config.yaml
d_model: 256
norm_place: "pre"
init_std_qkv: 0.0806
optimizer: "adam_atan2"
weight_decay: 0.12
train_tokens: 345000000
Each number is 128 + 24 x the weight over its row's rms, rounded and kept within 0 to 255. Layers, rows and columns count from 0. Numbers have three digits each. The size before them is the row's rms in percent of the matrix's.

# layer 6 MLP down (transposed), 1024x256, rms 0.0935, rows 139-245, columns 192-255
094:144137155107116143104127131121121128127106068159142136144129126148098117139120143102126079167124133153143115114124096138127162132185143132164106109148138113120129167166169145157167094109146165
115:133123126142114133151155121156117155120127133104123111162117108105160148124119159123165082100148140169137132119163151149104085112129087125105079178090153125116170139145091145126148151151126121
095:071123139150154091111090161154133119123093140157139125106119109167159169168170113131129166104151169141175140122148117136097123108081117141066115149129130118188119128115140169168168116119130121
107:180123093166110112150111075121116115126115185151134191093100124147143125107112140149143128168149137063122097120153104093117117139109095118111164133149110132128100148070156095120155092112123080
097:127156097118154135080168145106156132142109109146166120100116125079145146086146178140135147099155127140128147112125176109097124122124119157143095132134108112105156114131126102148140175169080125
094:126140141115137145178104104073124137155133127113119099112110160156129103104098124139100141141191115166127150129130093121146141119156123085125151156109149132134142121141120081120129154085160140
098:122126124128128081129124133169084139085112148161115124121074138112134126175121107136133157125116155097092153127101127078131121130148120118112125111119121121132106116107130160154146082140171153
104:074154176145155181096126110105140133105147152102098157130116142095125109160121176152112145139133104153159176136132104110134119134125183143139127110109133098088105134130128105103148148101115128
102:145149140124112117115094109087089162115182139130130129118140147119070165137143157154146115103135125107116108159151115088142126129139145187126121114158143126144096116103105117148130101123142174
096:142154133087103114136084142111148097129092120143076117079145152127113132102133142137124106134124106162152139134088136105122152129138137148162099112171153131156169109119141137176124123082085174
095:098103126136135137094090109136173155145175154113142128118116105077106110091118141119123095131150161190102155115129133129112145133159125152126126114145139162148110110107124195079114148096113130
098:150174131122126117120143128176084120157153108110150154156102099123098081116164150102159171152118143106116130149164154149097086153156122157123114120087133124133109153115147127104100101102129130
103:123151107102112154134124168130102088145114105113144140112143167116148164125141108144146123143151145139144142074172146105102135127127135123108138106134152127105129156157143161162095123095135164
092:148127138111181120128109149141174115106115130147147098140119123139103145110154122130107142159151125123163143127152169140141137098146105141105143112114135100132133108114137136155109124093153104
108:125148159106127086083129153107139146109116115139138144145156100173139105142095133142136123101158117120104136147108126141130135138162149107129119101114122103137120127173139120099149074106158166
104:108110141121117132108158097119054134076102154153132119127136112121131142157155094098087123108158154111123141125144152137112115184138180165131100112128122097144127128150128132136112089100142120
099:127101089152098087168109156109122131136144167102132099122167124146152118136148115148143160162115083133079131139113141134112134108090137125115088129176094131149131085143137158071141124148110113
107:138108111113135119098148149096122198107126113089149117098124172122139142098114113141131107140118127131133107140115109129093149098170136094145101137123132131142094109065107110132115079151140185
098:132092111129148093126144180107113113163124139147096153159144093144129116139107131086158159117179139153143134115126127119158199129114163143141128131161142066155088103123106169102149097144129101
119:113175120125112113125120096156117106129100158122078142126100154096174174134131125129107111131165134129123150149130131146103108153136108151103158123154127117143191115119121122111121118117137136
097:143106157125102126145104135147133159170121116102184118109175084123107142110132152130167176120202102136092121151113126145109129131125118152169097109148071129107107126124172144136142128150098117
096:113152166112121084151135116133137138132122136111114142177162100154089149140156130143130159133148087105107096107145149121154142110124165133108115077100111100169137124153124124125192138123106128
095:132130127153131154143064098135100138140112133141143133108126103122146083121128131111116114134137009137106104124161118120125164155100160110127122162113128139138158150138133144124164128123151126
101:131138122149124129133128152106105125167130133139173173086153170129114135126146092178107156139127113126099114123160173114128117103130115108137148137171140114125135133113102114114103124149123089
104:134098135147106108115110137130160131153144129150115135132147081133142127120095154090129098125129106170154101117100154131111143136104141119165131177135100122139084138123178118142148174100109122
093:119099093131093152118105113115100126128170114128084102092153127114100182139119135152113116141158083135104145196128114122122158109090163144113135146103112154082101124152100117123104116128148102
114:117145140134124142081146154174134143161131128110141148113125170095145134135128186137155142161105139154084139164176167117160112103116123119132106078105103093130138104112137136118120179158140156
101:161150105099116091147155124109164196088159127116143148131171156178148123083121151123086142131113133152118114091088161194124144133144124148105121133138177130139148141113136082144126067118142116
100:114107108137115148115102142119134104161127097116128149149102143183162148131130148107082149183141099142138128157070151125144109179116113112180124150181109101129133121136161129100123133108093101
099:110145096124190098119120104117144149163120124172112151105156178144104105119144132132101145137117128151146130186126163112085132161091149158141143133164120145153121145100148101139175144104090134
091:125061115104168150128134110130161143159107153116156135105108157149130122146112132103111155124163157141147093153153176129129108123106178131144102147184152106130140110099092142116129155062111150
094:165123136118112132123123129156122130149111112157140100119104122138136125120129114105072126154201137110151144111141171112136154107155125144161138122111140139112107147132123147131079140131122123
105:103111108112169126115139167141124138167112103165128129105094138128156106151072134131123150131150124117125158100167135143127134129102089130095109144136119117114124100112115151111148104134106131
100:082146134102126128127123118125160133140105158151137125146134100154169141134076098108112126144163144176182082153135114175146139093142134150098138120161130094121143132125177103165120108084130122
099:092067126133126185170116162137108116138098119130094147161124090151106164109133121166135114119114100164135090106112078177133118136124100109143145163129116153145126088105118164115123113098133155
104:116102147104139128075146122097139177093093114116147104118150137121145106188131120102134148133115143139125127093158148135149146138135154123170159135112114083151156105118145111139131166088136158
101:127149069111117131142116143134079143144107125126087136136134144112128126112164187146144067112136119102155159192094070126136103173098149130107147128137152107130138119168160119093145133134157113
099:133092152101131144163145114163117125088118145131117103165131129109080157137192150105164099139119110119112125101197130115117099131120131144117112141085109138161117138096095104116120110136117177
104:093147141095158121126114079112144136146147133141135133140125130122091122103083115130133159107120141077145151143096109130146127105107150134146089132099147170152121114097127104102165151133151148
088:131116132126149102077102122149145255150080133110139131131146137166122148117140150123135127094130141159142111122128128112142169146106128105148106128147124142103088149122129147144181144133115157
093:181115135143134138115124107142138112147162166138112111168170142112145118137156129132182161111123157145155096113128156132120131136137161114147114122109108083144151128119143145130129165101122160
088:097125115134106113113105154169088090139119175122112161121110097147049118114101126154122111123154104125153134120098139120131135088140145134123141113088150158135101103134100099108173132098156149
105:117089110159117118122113132116161143116107113137111064109130166146170122141125142170142122152135138148137101142130115109151131161120144124131124103156182150184137140125088138146136095097136124
111:115101144160141119120117138133099168188106118119113114116163178140109123123129102104157140190130120105160152150124131128129083138152162107131177107138091103139150107092114133086127148135128090
113:116094137172171132195129140150099121151094140127141138138135126098123115164116145143120149103110143098133136101107103161091122118129141141131127166173137104142107110134132147129098145119102127
108:112158127072136187111190134136170136141105142130155173086117146108145117120134133090160137117112138141128068100124111108117153124076168102109092135149109112114134131165145193137162124134112124
102:122139100164115128144162117128174145052163103153098141163102138103185140124129159102136116123125114087134146157149116147103086159121117120123136100117124092125116120135138087128105141162173150
099:104180135112139145117105137128118133167200129153135125077142112096148106075112153102133163101122132129089139159124125152100137129122196083116098128125122135124091143109150146148070105131092107
102:165116151114142117134115141119122096158136134091124144103116133143156092116151153144126152103089137137138161143129188102121130126110112103141140150166120140063127125120106098128130106158119132
106:133121122074156114109121154097132109110120103115121139099162088117125140180141139137114113095120116184126185097119108110106143177170128089163118143134105111135119140150142129162113119122117135
100:144105112137122154154112158114147164104130084157111138123133091163137168141129109110115152187118103146154128127116098142106092128134139147122156130135131144094152139147082111109126179116121155
099:094078135072144122168126135099150161143145124142101127134131119138130112106125148166121124137148114126132156128131181176074160100144106151133194101120121129160129129155094166181123142133145118
103:124145138083152128092127126096130113128114142079122136131144136141149161137122131095111141105100112156117133086109147175122066143153129129177092153125134144132156157106124144132187123086122138
103:148136087123170130107110123099145134126140085111134111121134113140141168175123116113116083162173062092104123102132125116109164129155139162098142117107145153173131123158131133111124122126171168
096:122080130140083082156124162141098118081138133138119123097105105168147127120132144109116089147110119101123110122084133156123140151126109160132092133120130099096180116087103123173112160074137111
088:074152133133139166089124137120142117108133080099127121132127109107140146147071109137070146121131116121123126120120124152082099136117148127090143118152099120122141118158119106143130107113118111
106:106145119148100155106141131118142132136108141153107160132149139145145117119158068138121127107083093139118148149079174110140189142135135137123166073113137151127117113110133137131124131155143139
098:113181130130128103074156126102101118193116143111140162121166141136136160114136131127134143121132078149133157109105105127142137129123115135123125113116114143146154086161125146129166132079142148
096:138085135100136148144078092172174092106155122168144161116140139152177127101141183104122152142094126142138124140102116123138178109115111127106089151108152127154168138112187108139103124115089184
109:129136094152144134136161152117196148162133138124112108151133116153199120120089115146124148126120119094077139138115117093140095167145123112107124084132111102103135090152147172144146140187144069
113:114101164147183090112114163111153140119103164116091068138140086141143147144100149150137149093125145116109123115145171111116122135149125174127150178127105085140154134159148092160140137136136106
099:162115115106139149120103133157148164162111150117136112119109113142137106162148151143154117109120111121122093141150125148107128119135088136097138124130134175142102107123119146123074130109075096
096:141111117096125119194112092154147137140150124139124112146111119114088152134148137103107143132152143096086131105119134147125113128146137146129080101138075180162131159140139122147134147085103155
106:132121120089119140129137100139155129148119157128170166105093101094126133156096112138156111117155112096127154125136106162112131069127116171104195113179106170124102154131113156128133105142122107
088:126107118107122156132166119098164145124111174107106140095142138096147121123144121156146120121132134139087120099187138144098095141115116140153143138129133128118133132126122096125136076112111174
096:083146116110136156111130135103167169147128163113131080125137142158151128171140115148186143108186164156110181118129109119144162111124085129106115141152143136107100122093135135097136113116136156
106:098103118138092102147119079126124136143056142153167089152107110154109121124110094153121145114164136128120118115148127170142093103129135080155099104140145115104133138121129146140182155152160158
095:089108128106148132128114117122123252071108124085127135152154133148169084173126112147126143128126131158141114106092145121164145171115123179109127142144125117130138095132139125135122172081130144
115:103153111146162141140142146144133129158125179109133145149141139103157117137090121144154120105157132114108112163140110147139116123115141117105128126227134112127141140131172167144181102109155119
100:156092117127152124150166136095126145143124131136142113124141143118160135137144166094096140126100075138110114132120147116148122157161131194134118127117108170170112122081104112098132126134095141
107:115146117097112147111168134152083142124145108096126182101114186136114131150129126121095117112109143143110152155118113109141099154160127082167110128127154104139159117116104111140129095153118114
108:147161153146130130098095128123140146078135110141128111136150173119149149112118135125151107172095119137160143100151138102127182148140138156146111093152117133101133132098110086149093106129113109
102:113125072170105159123155166116146158150146099110094112118120113154099155173141143118131135145169096122156132058115137130102139158185118113153141086122141136113118142139126124164153109126149126
101:151131097146052128077117103134085115138116119116124081131172153118121100112132147144114131172132154119107114160105122076131133107128117105138167138172137129092147174128118139126122131171112124
092:124161119119107176165135164160107105121131114130124130078104072092125115132129141115134130094110143179168116130143130135103083170133123116117131111110174140117089109108091164130117109138138150
100:091090144136143164125162131145153138056129094153163105149121125144086149141110130146146121110139088149125106138105167082123135126160122086121179133124128107148143151097158101119126098135088097
101:143139132111124159112144145129122142097136132092145139118110150100094165140160184159144084168127107162132085128080113136125112113143126113147141145147149152146124097084115158101126158149146126
108:110140099134084152123154141139080147132102146152182176124113140119120121135134123112147147123176100122169094139154162134106144121156163131109204118163093140087108139145113090138126093122160126
096:083140103099144147132125129124108159116125131107126109144116100117138153154098140127107149106125052114122159115187132126140153113102143151145169102065104106150141101116136127119160152096122184
099:135158129159147128103131170124151129106111111149073125119134137122119136117160143152133146128127081107077175134101088111142182124155133137143181122185153120118124134078094123097109076140135120
099:128107160157096149148167117170125118144100084129126110105180154090157108130097123155178137121121083139105114108139128098120158129163163159102111132157145115148100107115158133108074141135129191
101:129157138140103110123108129135098145122143107124141122108112137119127159164173100127146112144108149149105091116140096094139079174095114139137067110139116135125102116155161143079133128113126086
099:187149135174141164113168124085131080117126150115140112127087169129108111102143157096133159117131111120124130178135158113095079145167115143113121142116149141105133138131085082126125095124132123
100:109131110136145133131130102138170135171130130131146120144108117109127142121074149115134144168117134129142100163120134115159130109143133183127102168135114128082149163152173142122147140121150155
091:122162119122126152146159123122148076107153130133145104133118153113128094112144132106119097113139124101125151121092156175075095165133131133153134118109134137138143146155089159126088106127128115
104:094156095112083119133160145106162117173100119186131143138113124135093124115113141118108131104183139159141154112095119127112117126129138132132106175153128117136094088106109087113093121167122145
101:105130135116149134132126111116141121129165147119156162122137113116106142127119110109155120165130134111150157129120154107111119143130086143170121148115152094138125117144151106070112120134115138
105:106163103140157096120131117144129113118103170133103137145132124174130115142163112119149156136121090127145144111090119119132146152129130134105172111128108130153115130187124100139120121141108155
105:107173108115102141134074127132147143106158092139095131173109142114146108112106161101128116139128100138098119130165095150101174094122132149110126123127089120105122123163119119154100144112131143
096:106143153097142180122164147130092172120124107118146100102117136164124097140105179113140155120096145152135157104096107080126138110109146166071135146082129094122124138085126119160135157128142117
105:102118109167145171163127162155091121105125111085101151097109119103123165124157144075152163121124095147132113118118168140164098102106130122136116103089097105158112153139113128158104102157182152
099:123114154126110165119158123129124117166139115123111104085130167156119158104117155141124106125141130153154109111110113103089094152099071145148127151110111129122125130138137134130152104157121141
100:177144084136092088153148113127169115175105141145154090110126200127130128125098153149131129139136124138135105139136121126137064123146134167099113157097170152094162097109123199117167105156117168
100:119156128128083123111138129071147136123099149148087148099117133131097140141148089145128094123123065082132117096132136114127128119130160182144129087096106107128095116073109118095102124111106144
097:126138106123110094101092134138095109100144136105130104136086080114174125143128136123131129145138132102119117118141065132139104161132150112121154128153101157141147118105144108129148103159165124
104:158157124146107123137180142143134099133175119067148132095163102125177081107129111055141162133145126109088162138123126118140136124094147165102098100110095131115163174150143163084136129135113073
100:165083108121121116145133111121182135113150099165131133126146144151123138113147123156140164127128113072133075134151131158146114128111130120104121164097099133101162124110073119139112110103111146
101:099108162144136145161120154102124138161133120131157136106144137106119110159094091077109140109105133139120139146166127093097117147142098137089137149145100085146122149118129159129140125119089132
102:142151150115057141111121115181123121121102109143155086144126123134128084151152098164114147173089117146126130146166114164127127143120112085101110102145111130091121145098116108111172115132120077
098:092120142089082150107113082096131146144128127142114146103100119157150142139114168102147113129114096120103103133126163135099130137170080120152100146095125087130159102125108117131103120145183175
101:136142093120095122133126128132129117123103124153139129148132166113142147130168145174124093134148098134111147088143157141116121100123137118153098112149177122162086180103139118096148145138109155
097:105142132113116132130119132165098090147109117095111119127111106113115148111098115154103093099076084093132133123172115102134091100115156163114172137113130142093143110160145099151132128152172125
104:144099108129132171134099199134119126128101172104149126137136154124100130149099117079132142119112089180157146089092159157114145158150122102174167095158127129150169136136127082148084122106170155
110:128106159135140096116095094129133128131120128154128124123149151134128109149096116103122137127113144162125133147145157137093149120129166122125143134130073106142133123121106077133105087152182097
100:126114157115128083169141131150123133146109138114082101162116115137130129148143120087130167123129068092149097122116128135099174158128181122141138159128112123151160115165146138097135122119131138
094:146063167167105141143097127090108182119131112080147115162119128138147110148141145105143127118121134161173137125138125136116114098101146156068138095108139096166126078135141134139108133135119107
105:146130171134162160087146135118127157125156158074077103119170115125160134124142155120116163096131128114166087118148165114121172134110181141150087124112143126150135114113132096116141126149070128
# layer 6 MLP up, 1024x256, rms 0.106, rows 140-246, columns 192-255
115:122146105142146105139144112159107101110108157171139149165148125124141131142122146126154167138170147103140111105135162140157136154124129076154147087193140115133128116146142164151116139124062141
096:134124148124158134137156136102099118119105130116102107133126114130128129097147130133156152119113155114136143093100152098132117110100088109082120148148160138133115127157126150148114140150087150
106:138190160124135081081129103067159104087151105135130103113113155130149151147157131115157115140128132129161140133119152159139133103122098136134118104120111118118151104136130130170114124129067186
100:153096167159118100117140108127122109177141135170166147137108140135118165117131136075190119156125120129136120105145149176137097162139094136108120066163110111129179127124120117178128121122131111
090:097123140110115078116144135132161096111124113148118157097124130130144165127170124047128136092108121083121149078143147129151113156097111132137164142120155104094115089143108122154120106119115128
101:144144161088126139124149087098098096166118138173088138138114128137106167099163117120117117135121157105120093092074187134128092095106137099113134106144136157137151128133101121122148170128139154
103:181160167120146137162110099066135113128131160141166144109133118092082142118149134111132123135157108140122121123119153146128121107126115079121143077162142104103091123124084084161104150105110176
104:125120162140178163112119085134127096141167194108122118109124148083124066124139145110153093126128128123149130104113148136147110103143126127138132142131155171081139133107113102155128146147150147
094:114123118141115151137126147103148070111154125112128109106106129117138124084125113112103136110097137130130143128101128090113133134116124111087142092129123112169108132148129113143137100146118132
091:154088098131119130140128151160101093107102118156133159105138099138159133103133140110137118130110126127129135088043104130174115123161076155130155098150132184114092160149128145132121123142092121
099:095129124131162140107124133141092119133163148145155134117122099134135148156137154113148132123130154096133132104092116145134060143135116120142176143169133134179148101109181130108143156127100163
102:147112157161114126097151114118115097208135130129178101086098113150119116139115120041141150150136125148138139161101180119161133135119129119129143137150108089117109094168106134148147142133138111
091:092130159163109075145162138140133087119097144139146143102104134103128092117101116119172108127114144103178147156137134126131086085095131127104162148113185129109141139159131115144106173181157114
110:103146104136109163129150154111185138088134140165145115131130127151166102136167120091160120131100152106166144104081126118160100101111127128139128128118154165119152139146129140161089143093122152
103:107123138140138087141145111134121101158156153148165195127110134139131145132110140149153135139155134086169137132116107149146150135114126156115146136142149191158141117184157154128112120149081116
093:139135162104146153109129141127152151098104131139128132134092114095124104112119104093117158074145163082161127137124153102125136132117152065138116076165154099121121129094108124214094122133126125
104:173107091131090113153154100084116106125125140137145137104102183092094146123142144095181081174129125133137114115090131094144107138113104115152149118168141125117106126150167167148112115156129132
097:138129131159155157144114137099126118110105104153105153115105132105141097090140126096122125154119158092171155110110216145155079138128118127132158134111133124101094131164089126151132112104108103
124:139164125107105112131172157094134112134114153150122144155109185103085125122176123052158098103154134092143152124114174154106099131119113146121158160151134104119118094129123144154109126076116100
098:153158146109117144124101117097155123130112133115113149156118157156161136105176152116109159137136147068147133137091147111134137130139094113104150106160131108116126134166122148167170103168090114
096:158115133139131115093096140111117122144115132122173142161116121161154179132159145126125116160183141114180144134079155127134071141098126123112174156148111127129161151122119161142159113142103107
093:129159135130143159119114123142109116116098107121127131138112123141104124128138153111139112114123113087184135148143143143135134120105077114136146109141179132119095090142126156114127095150093149
106:154123162156127156114171137123088136108137129109123170123113118133149095161135114121116123163137154130167156132134150124142105133161150091129133163123154162165174099130145156171131167065130121
105:111142124113148118160106161110108106138143132138124122121107139113155087156120165127131166137156140133156152143050188122110085134126117139137168120170184078135127111129080079147146125143104121
089:141157127140134157141122123129127104146130148142116144128115090087104103152127111138153153133165141119175117165151122088123079153098111124088153142116168174085130132148139100135081169091109173
116:130119154129089138117138094134139080108122141108118160103107120120153115094159140115153131155106158128132121145128199123126062084118109099123163106132170137145120102115152191140120127091077132
103:150135125119096172125183081087111142091141122158117138146094167066094100134131135119176111187112130095145096114078112159129072094174142115118157099119132141153126117149127114153108121140131119
103:096139135087101144057152140113119127146087120146146127158099130141194097159131142096134113116120133127146119092077190144142116129107107106127124145161163151140138122134143166166114101148121125
101:121147135136100133170124129104145126099135088128129087159093178108146152159134122126093103147137110102163159143123137111142113127144126092110174097093117077060189104137125114137132090168154138
093:134102129099111109132163117114136136117159177145203147162103148137132117148135110135125115122145127136147104150111141108142114083148105116149151114105135184117151085154151105135127131137148129
094:141146110114074160144146128083130093106133116129139104120113165139134145119165106097118130101087133128134086130107150096142119091132119117103132145092101125115132149130123114146139122152153081
109:125133155144128184120111157136148122131130120125104155117099122131134143145102125077133126129112154060239171115130130135157103134124107109113149137123143139112138125138130118162131136121130116
100:102143115169159135174173133144137074112130142156156160114090130151096138103153089101122104078117164095159133138132145136150102105090143135137141105114173113103158164157153137154109115117142114
098:115126159136147129111143152119115106141128133115122136157135097142061132095160151125145102173133158117136162097125124130146126144154139111084126164129117167175127184129111140140159123145132146
102:128158152155112151160103160116114111129105170134129143100119114123127069140139137097123116107107156093143149116114170164136113124120113123109193103153142125157162093148142125130151143111126136
100:184158165105145146126161120089136126120139201161140150169124106160117090114130147081130100137139117149136157107100148117142142078112052087139155142154104152111157164095123150132122132166103179
098:134133125137102118164107138143106086185155118133131117088124181144095153135159144125128126099139121093128150132133119129190100122132140125091131082190140120116124134130111141125134188120119107
104:119148130098102153130122114111151127135101120131161157097114147115107082151119171098132087122142127079143136139111149129129125139138102097110161130139158118124119105084128153142135130122128156
086:144143140117127108109158114113127143104106132195134117115115115098094127138142127109134110135100153143140175116128147146131099130102107139139122133127104130134149108138125162168169136182124172
091:165141150119110171120133077132148121121142157157133115172120131083141095123114183055153120151172126134143098143109117146110130132124103121154142079143181122104091078144164131145129127119147115
086:156117154132141103128170129129062100118109166162111148116123154145134088149111131129185120122116128080185160100159155154183095121104133138106146095122183111077153169124125118149070128187158131
106:146160125153135121086116176135158101150125126115127146115144144095138112116117149094171123126143131128137177133110129118152132108111113109101126132161112143102130123110172151147107130075133109
109:121101100095115144137182065066096090175132138113140153091110122142116156159131108121118133102132160111152098110081129164136130116130138117135133120153121129156124125177118126131148163109086147
114:136132138119125166103107107112145109141143126122147145115127133129143111130165099106135136091130149125152182112124167109175111078091083112137110112111136139087115106163101100147124111154145146
110:151121141159090152106156131112113119142102116149151136119171158148139093131118155079139119134144109094153173153132149141128159132147059084144127085155171121119155118116098110159114128149138136
102:161104116134184133155162107111113139133162135185146120120134158143123099145095109103100083061152111118139108131096097134161106119113133109100195156137130106117148116176124162142132112101152163
099:125146163112135093126134142055108118133111131116158153111159147157118150140124156099144128160098175117140138135095157109124065096146094103142140130113121139148146101148139137147121123114142182
101:127127108093168108157130155150112096128122150129133155107126157137127131107124183126122091136153138087140156140106163100120102133164110117154186115154189109164161151160126145155117108141068147
105:130109150108120163114119080124151093136121106148149122131129136120149104076102100106141106119149116101180151129130119156115120113090086102143140117133113164123126097148102181139131138149133127
099:122140129112128118118074138089131116107108095193137117082141115136130136159179149134104145122106144122113125109133120159146102095103135123135136164137119108134107119135169121139103155139115120
097:109138173088142113125120134105112105165093141118144130091099172142118140175119131125146131096145120093152142135125164124130102149124099090154132119128125130135134135168113171146155157141084127
104:109122149118137110148127139148093116153078181100129119154121141108112104130167084109153130146140149097169142112091138123162126182122134090116142123108145147115110122147120123130093120101113167
102:147140144138131138133176130124152078132120104127149094157128114094115129113157091121105137112117131099126135145123136161188108113124098125139157101148130176135115135123160172126160116172105137
096:144151111128142114143116123112122141112141164139131096153102149119072123160134133098138121170114123131158133146125128128159053120090105106130125110135146124121093139106107111138106113142126122
085:117104078127118145114132114111101071139145162140125165136084118094105166144145121125175134121109136094126118144123205154109111126132121111129134140131128180125136130138142153099118138101109111
109:115132133129131159096112117094121107144131167106112156096103155100117132139147165054133103116156130083155133114133144124126114124139145117132160072149135146113118117142100133132144137124116135
098:182096157111114176138192126142153131157122127152148123125087139148163101154104141144154103140121134067166173106120131151127100107145112119102170120144108101161149167164174118173133110135092129
092:153147181127111154131134111083140130143095112103153172117134125095124156148138081093115108080111139135114116123119177104123119092063090130109135084125145139123109111130091130164110155139169152
111:151140165097152149097194098091169121182110141139174148143120130120090142079147115154122107126127135095126135105139127170127130149137115092116143113131123120107127119178100124133141181146127115
114:142145156081147129135117101141129080122114123147153166133133133152109115080183125080115102131113166123143145166110106165144119162129091078135159130149115119110106132147105144127112138148109143
097:144120182114131108100107118097140132102103147120133160105134113120147182104123110118122112123119136107160122141098153131143093105086114093141130130131137083137170127112121142168148111120137110
094:146113180127128118117153126130152117167155127144104126143118118096121091103123137107166142123117130117138140160080139134145103117112104099130120097128152163151123144120069121130124123136139115
101:127090113146112108165119145105129125139136132159143122111114132129108175134085187107148179121133137144131159108101162180147144149153108099106158146141120126123126128169136114130094165125121080
086:131101130091113152084113156079133115126139136161143105101143162173129134175153123112092197126084119113136143122079153147129125140123119149114151138118119107142156133135104091150111151181120137
096:149106165136135126164123137142096147145105104121110195133118134115097151122141146115119105153135124123157143136124179101108156133065126106132137071171138132160136128116094131178105110119133131
105:131098120179141147090137161141180113086147156181118163098103127151124149145149077137134146089128134116157122146124177158139126104166110123143182121162151116131155114165132163180129109172122198
095:117122133092113121105146147092120136118117201123125140149100123084140114108113124093129098133150161126157140150119163167145114125138116119101141127145158141164112100126103123135155135158130145
122:125183100153130187116139138056141129111153143158121142149130149098147094123126113116156126166144114113152148111102136133157087144130155107152134145166160122122108162160111110139163138111109143
096:160116141115157134096143161135128100125093126143122109154115183115144142087105151110123113128108130122157122096169162121145087144147113136104149117148141146148118140108136151122141173125111166
104:142133142146111149137115136150126122123116161126120168125107142063146124079112087128128154142159126121117120086107127174165142119100127116111173108135145157146130087160153211166111151129129092
108:173154099145108112121161118112153127136097146098149053140094175090117153125121096115094158128085127085150136135127127109127148143160124095126132130158161137137147109120098154146165119144094106
105:126189144102130165125120129126143112142167141134151158063098155082121110140149135112134151150113152100140101152142168147181125165123147085144116097158155156157138129116138127144158117090104147
099:141129114095152128118140151138120096111109136105179174150101117123144139114089135119160127075067128156163128141115126149111108093111124146137171098193131145120136146149132108162089118122123108
093:092104182113125120081100128056118123173125122120109115128106146132079127148127137094096112165148145147135131107103133145155139123143132117119110145151146120117104101128084125133117124112101116
101:119140152086099141106155108127134104118076124096148131102109136115104127126158114128095161066133149080170124157131124172163127109090123072100140072138127115092158109128071144143172116150153130
102:164128164143134117129150085148112083191107118100106118103105120131106117131117124131179135177124133125122105141105123121123123160119087099134158153141130148147081151166118126145134126124136132
108:133100113141141140155157133114096117144160135115125122116105117137127136123160104117112151161171132125123133140067146120151099093127121124153158148140187103110156151141131104140099154096100100
092:139176167116099140130158133140136113125107124123170170129122124122161097127162123116102145125128112131154148155131139104130132114099069111139120154128136128126154109154113164143154116128123181
097:146122192126125166156122146150106118173129142125129169096116135127072119158142138124119129135103132118134089164103143137116112104119116102099118121140120141129155175136100134117090137128100115
100:196134123131107097118164131139150087121135146174118163126121122102136131107114138090151137160147126104148147126114151102124093158160105127122217096183133139095108133158125159126085133148152163
105:097126190124115191101133124111120126149088102145118139102139134127108083169106103121165135128106131123135123165088167114177090112084128144116143113141151116129103151116137133141094129122137143
100:113099106150126143148130143094104105165128122125116129133128102128120142109144110127133107084134115136129133152138103123151141114121129112142144127102153096102115070162115114133112111158115094
098:125118148099181154078151124099130110132132126116137154152140090080145113106120140115158136172108144129147144119073158143131123148174133133127149089152131159098083132169122139145120128162124180
089:134121138117109124102110098096151129156138146126146118138099116114153147157144122095149141171108140082131122127124106108204120121124114152160154114135161162155142135116149138126144122105109115
105:155125142111166181127149146149137104112124159117117153156133120117125127134155121097131165122140140125155118116091117116133153113134129060170161096148116119165178140132109122169097111170122130
100:127135138108135119122164139112103087129119099130114116082118140108126150137126143059141112123137111125139119103102165110127138128126097096169154184155136171123120131131125168123144130147094147
105:113188137097118139109177165138097094147126132158158127108148142125104138139120162128094106087087130135122129131126150122159124123109067147102148139158157136102117125123111153157080138144125134
103:123145131142108164110149123118131091118087108103126134131109113069086117188137120102171156097121136134151148176126199111125139096076126116164152109161114068134135152122124112163104126157135111
094:145075170117156150116135153129155139153124143156181134164081124151099119188125129086166141148138155120160164100105111111130123143124102119127135168173165122158121113112158173130092096110129155
107:131157178125102113112108148073100122128151128167164119116131125123165143074168079104131153143107132116134169142108145099113098115162103125112143087154209156132140093170092100148104143132113162
098:135109147113154144153123139099102116106130116120167143182145092119106123118168122127121072128147156128128127100082125098172097120107073112129194093156143163153098146123121169154171130145097169
098:163130132134119105136126113103094136105137129134175133165118131138117113102173112127165144114121124113128175127094172112184095137120135119103171147116117081092106107170133099143106155113134158
101:129166128118100154141118133139143086120132126136211105145131107095098070130164132126125174111142118113116108165079113164130110139129123100144149147177127122190119126153122095139132132139100159
101:145136149131127095141135141121116133188140116153132141118133145106150125150175156130142074121136158105133153104096135118122095092156113106126113119120173125147130113128144123132150129138104132
104:112137147123133144129101132111126111100148175116121123124123112125112086111156137112158079130115144129132120104112145100161153101136112103110128105099178128113127122096094142153132127126139119
102:150129146079143118153133114085106115151122106173123131127141121119127091139141126113113130113134169100129126113089215146134156102120132125083155144146118168160173114160095143152120185107146131
102:114109111119131206099169104141161097139147144116121133143114125134113139154113103114130115126100160133134120113109139122161128112077116123126147100170136153153127126127097132129133094138094205
105:154127167096096152107133191123117099132123106124122104126084137141147123159142077146111158161163136120157116121125143132158125135088119117124138137140139128072145125120132177146177112095087132
100:186115129100139122124159115152146129155132137119160146118130138112115083138158137128128121134114120124136154094115113090136126153141107100119119102136140147069105128140132165150103135122084135
097:145133171125126116153084143099130106079123166104151164114119138145123129115132131109129093109137148100149130118124195129121147126109090098162119107164151187127157130123122121161117160100101131
093:140130141099120158156146108133135081131128172135115141123101101140125146146112116137234109071134136128121160126112148092174132118087113137122128113154115149126105129128152135153082137150147107
104:156148129173131132146183120115134114104138138117190123083121101110124116137110133123091178139118141124119138125144148122159094077135121096098153106154154129097085135189148103146126141110111120
110:120116176125126134119149068107084123091095121146146114092127145153155127150193102118086115105129140127141102149101112140131125124077138086126137099141157159147104133157094144165098114137104165
098:140112147102130180097113149106119123107138125094133138097114126124111115120154168100156142103113152150149128165121143133154097118129104091103162109119094101100146098093115125126161109135119154
095:142123136095160132134123131113106157132144156167111108114128138121146160164188117086120109125139136106153148115096117110175110086111104108084127149167113182146120122109114101128127137104133175
104:178143144121152134113116140071142121155137155131131135092081171136116159151178095081122113124104147115184135155145170135147142150120135129146152077115189130112120157103133151170118111133080179
096:148143123124149164079120132113133109128130136138133120078133124101162163144128136123171106126141160091138143082135147163142088096140134155101148086137138116107155064160128136144154108143130127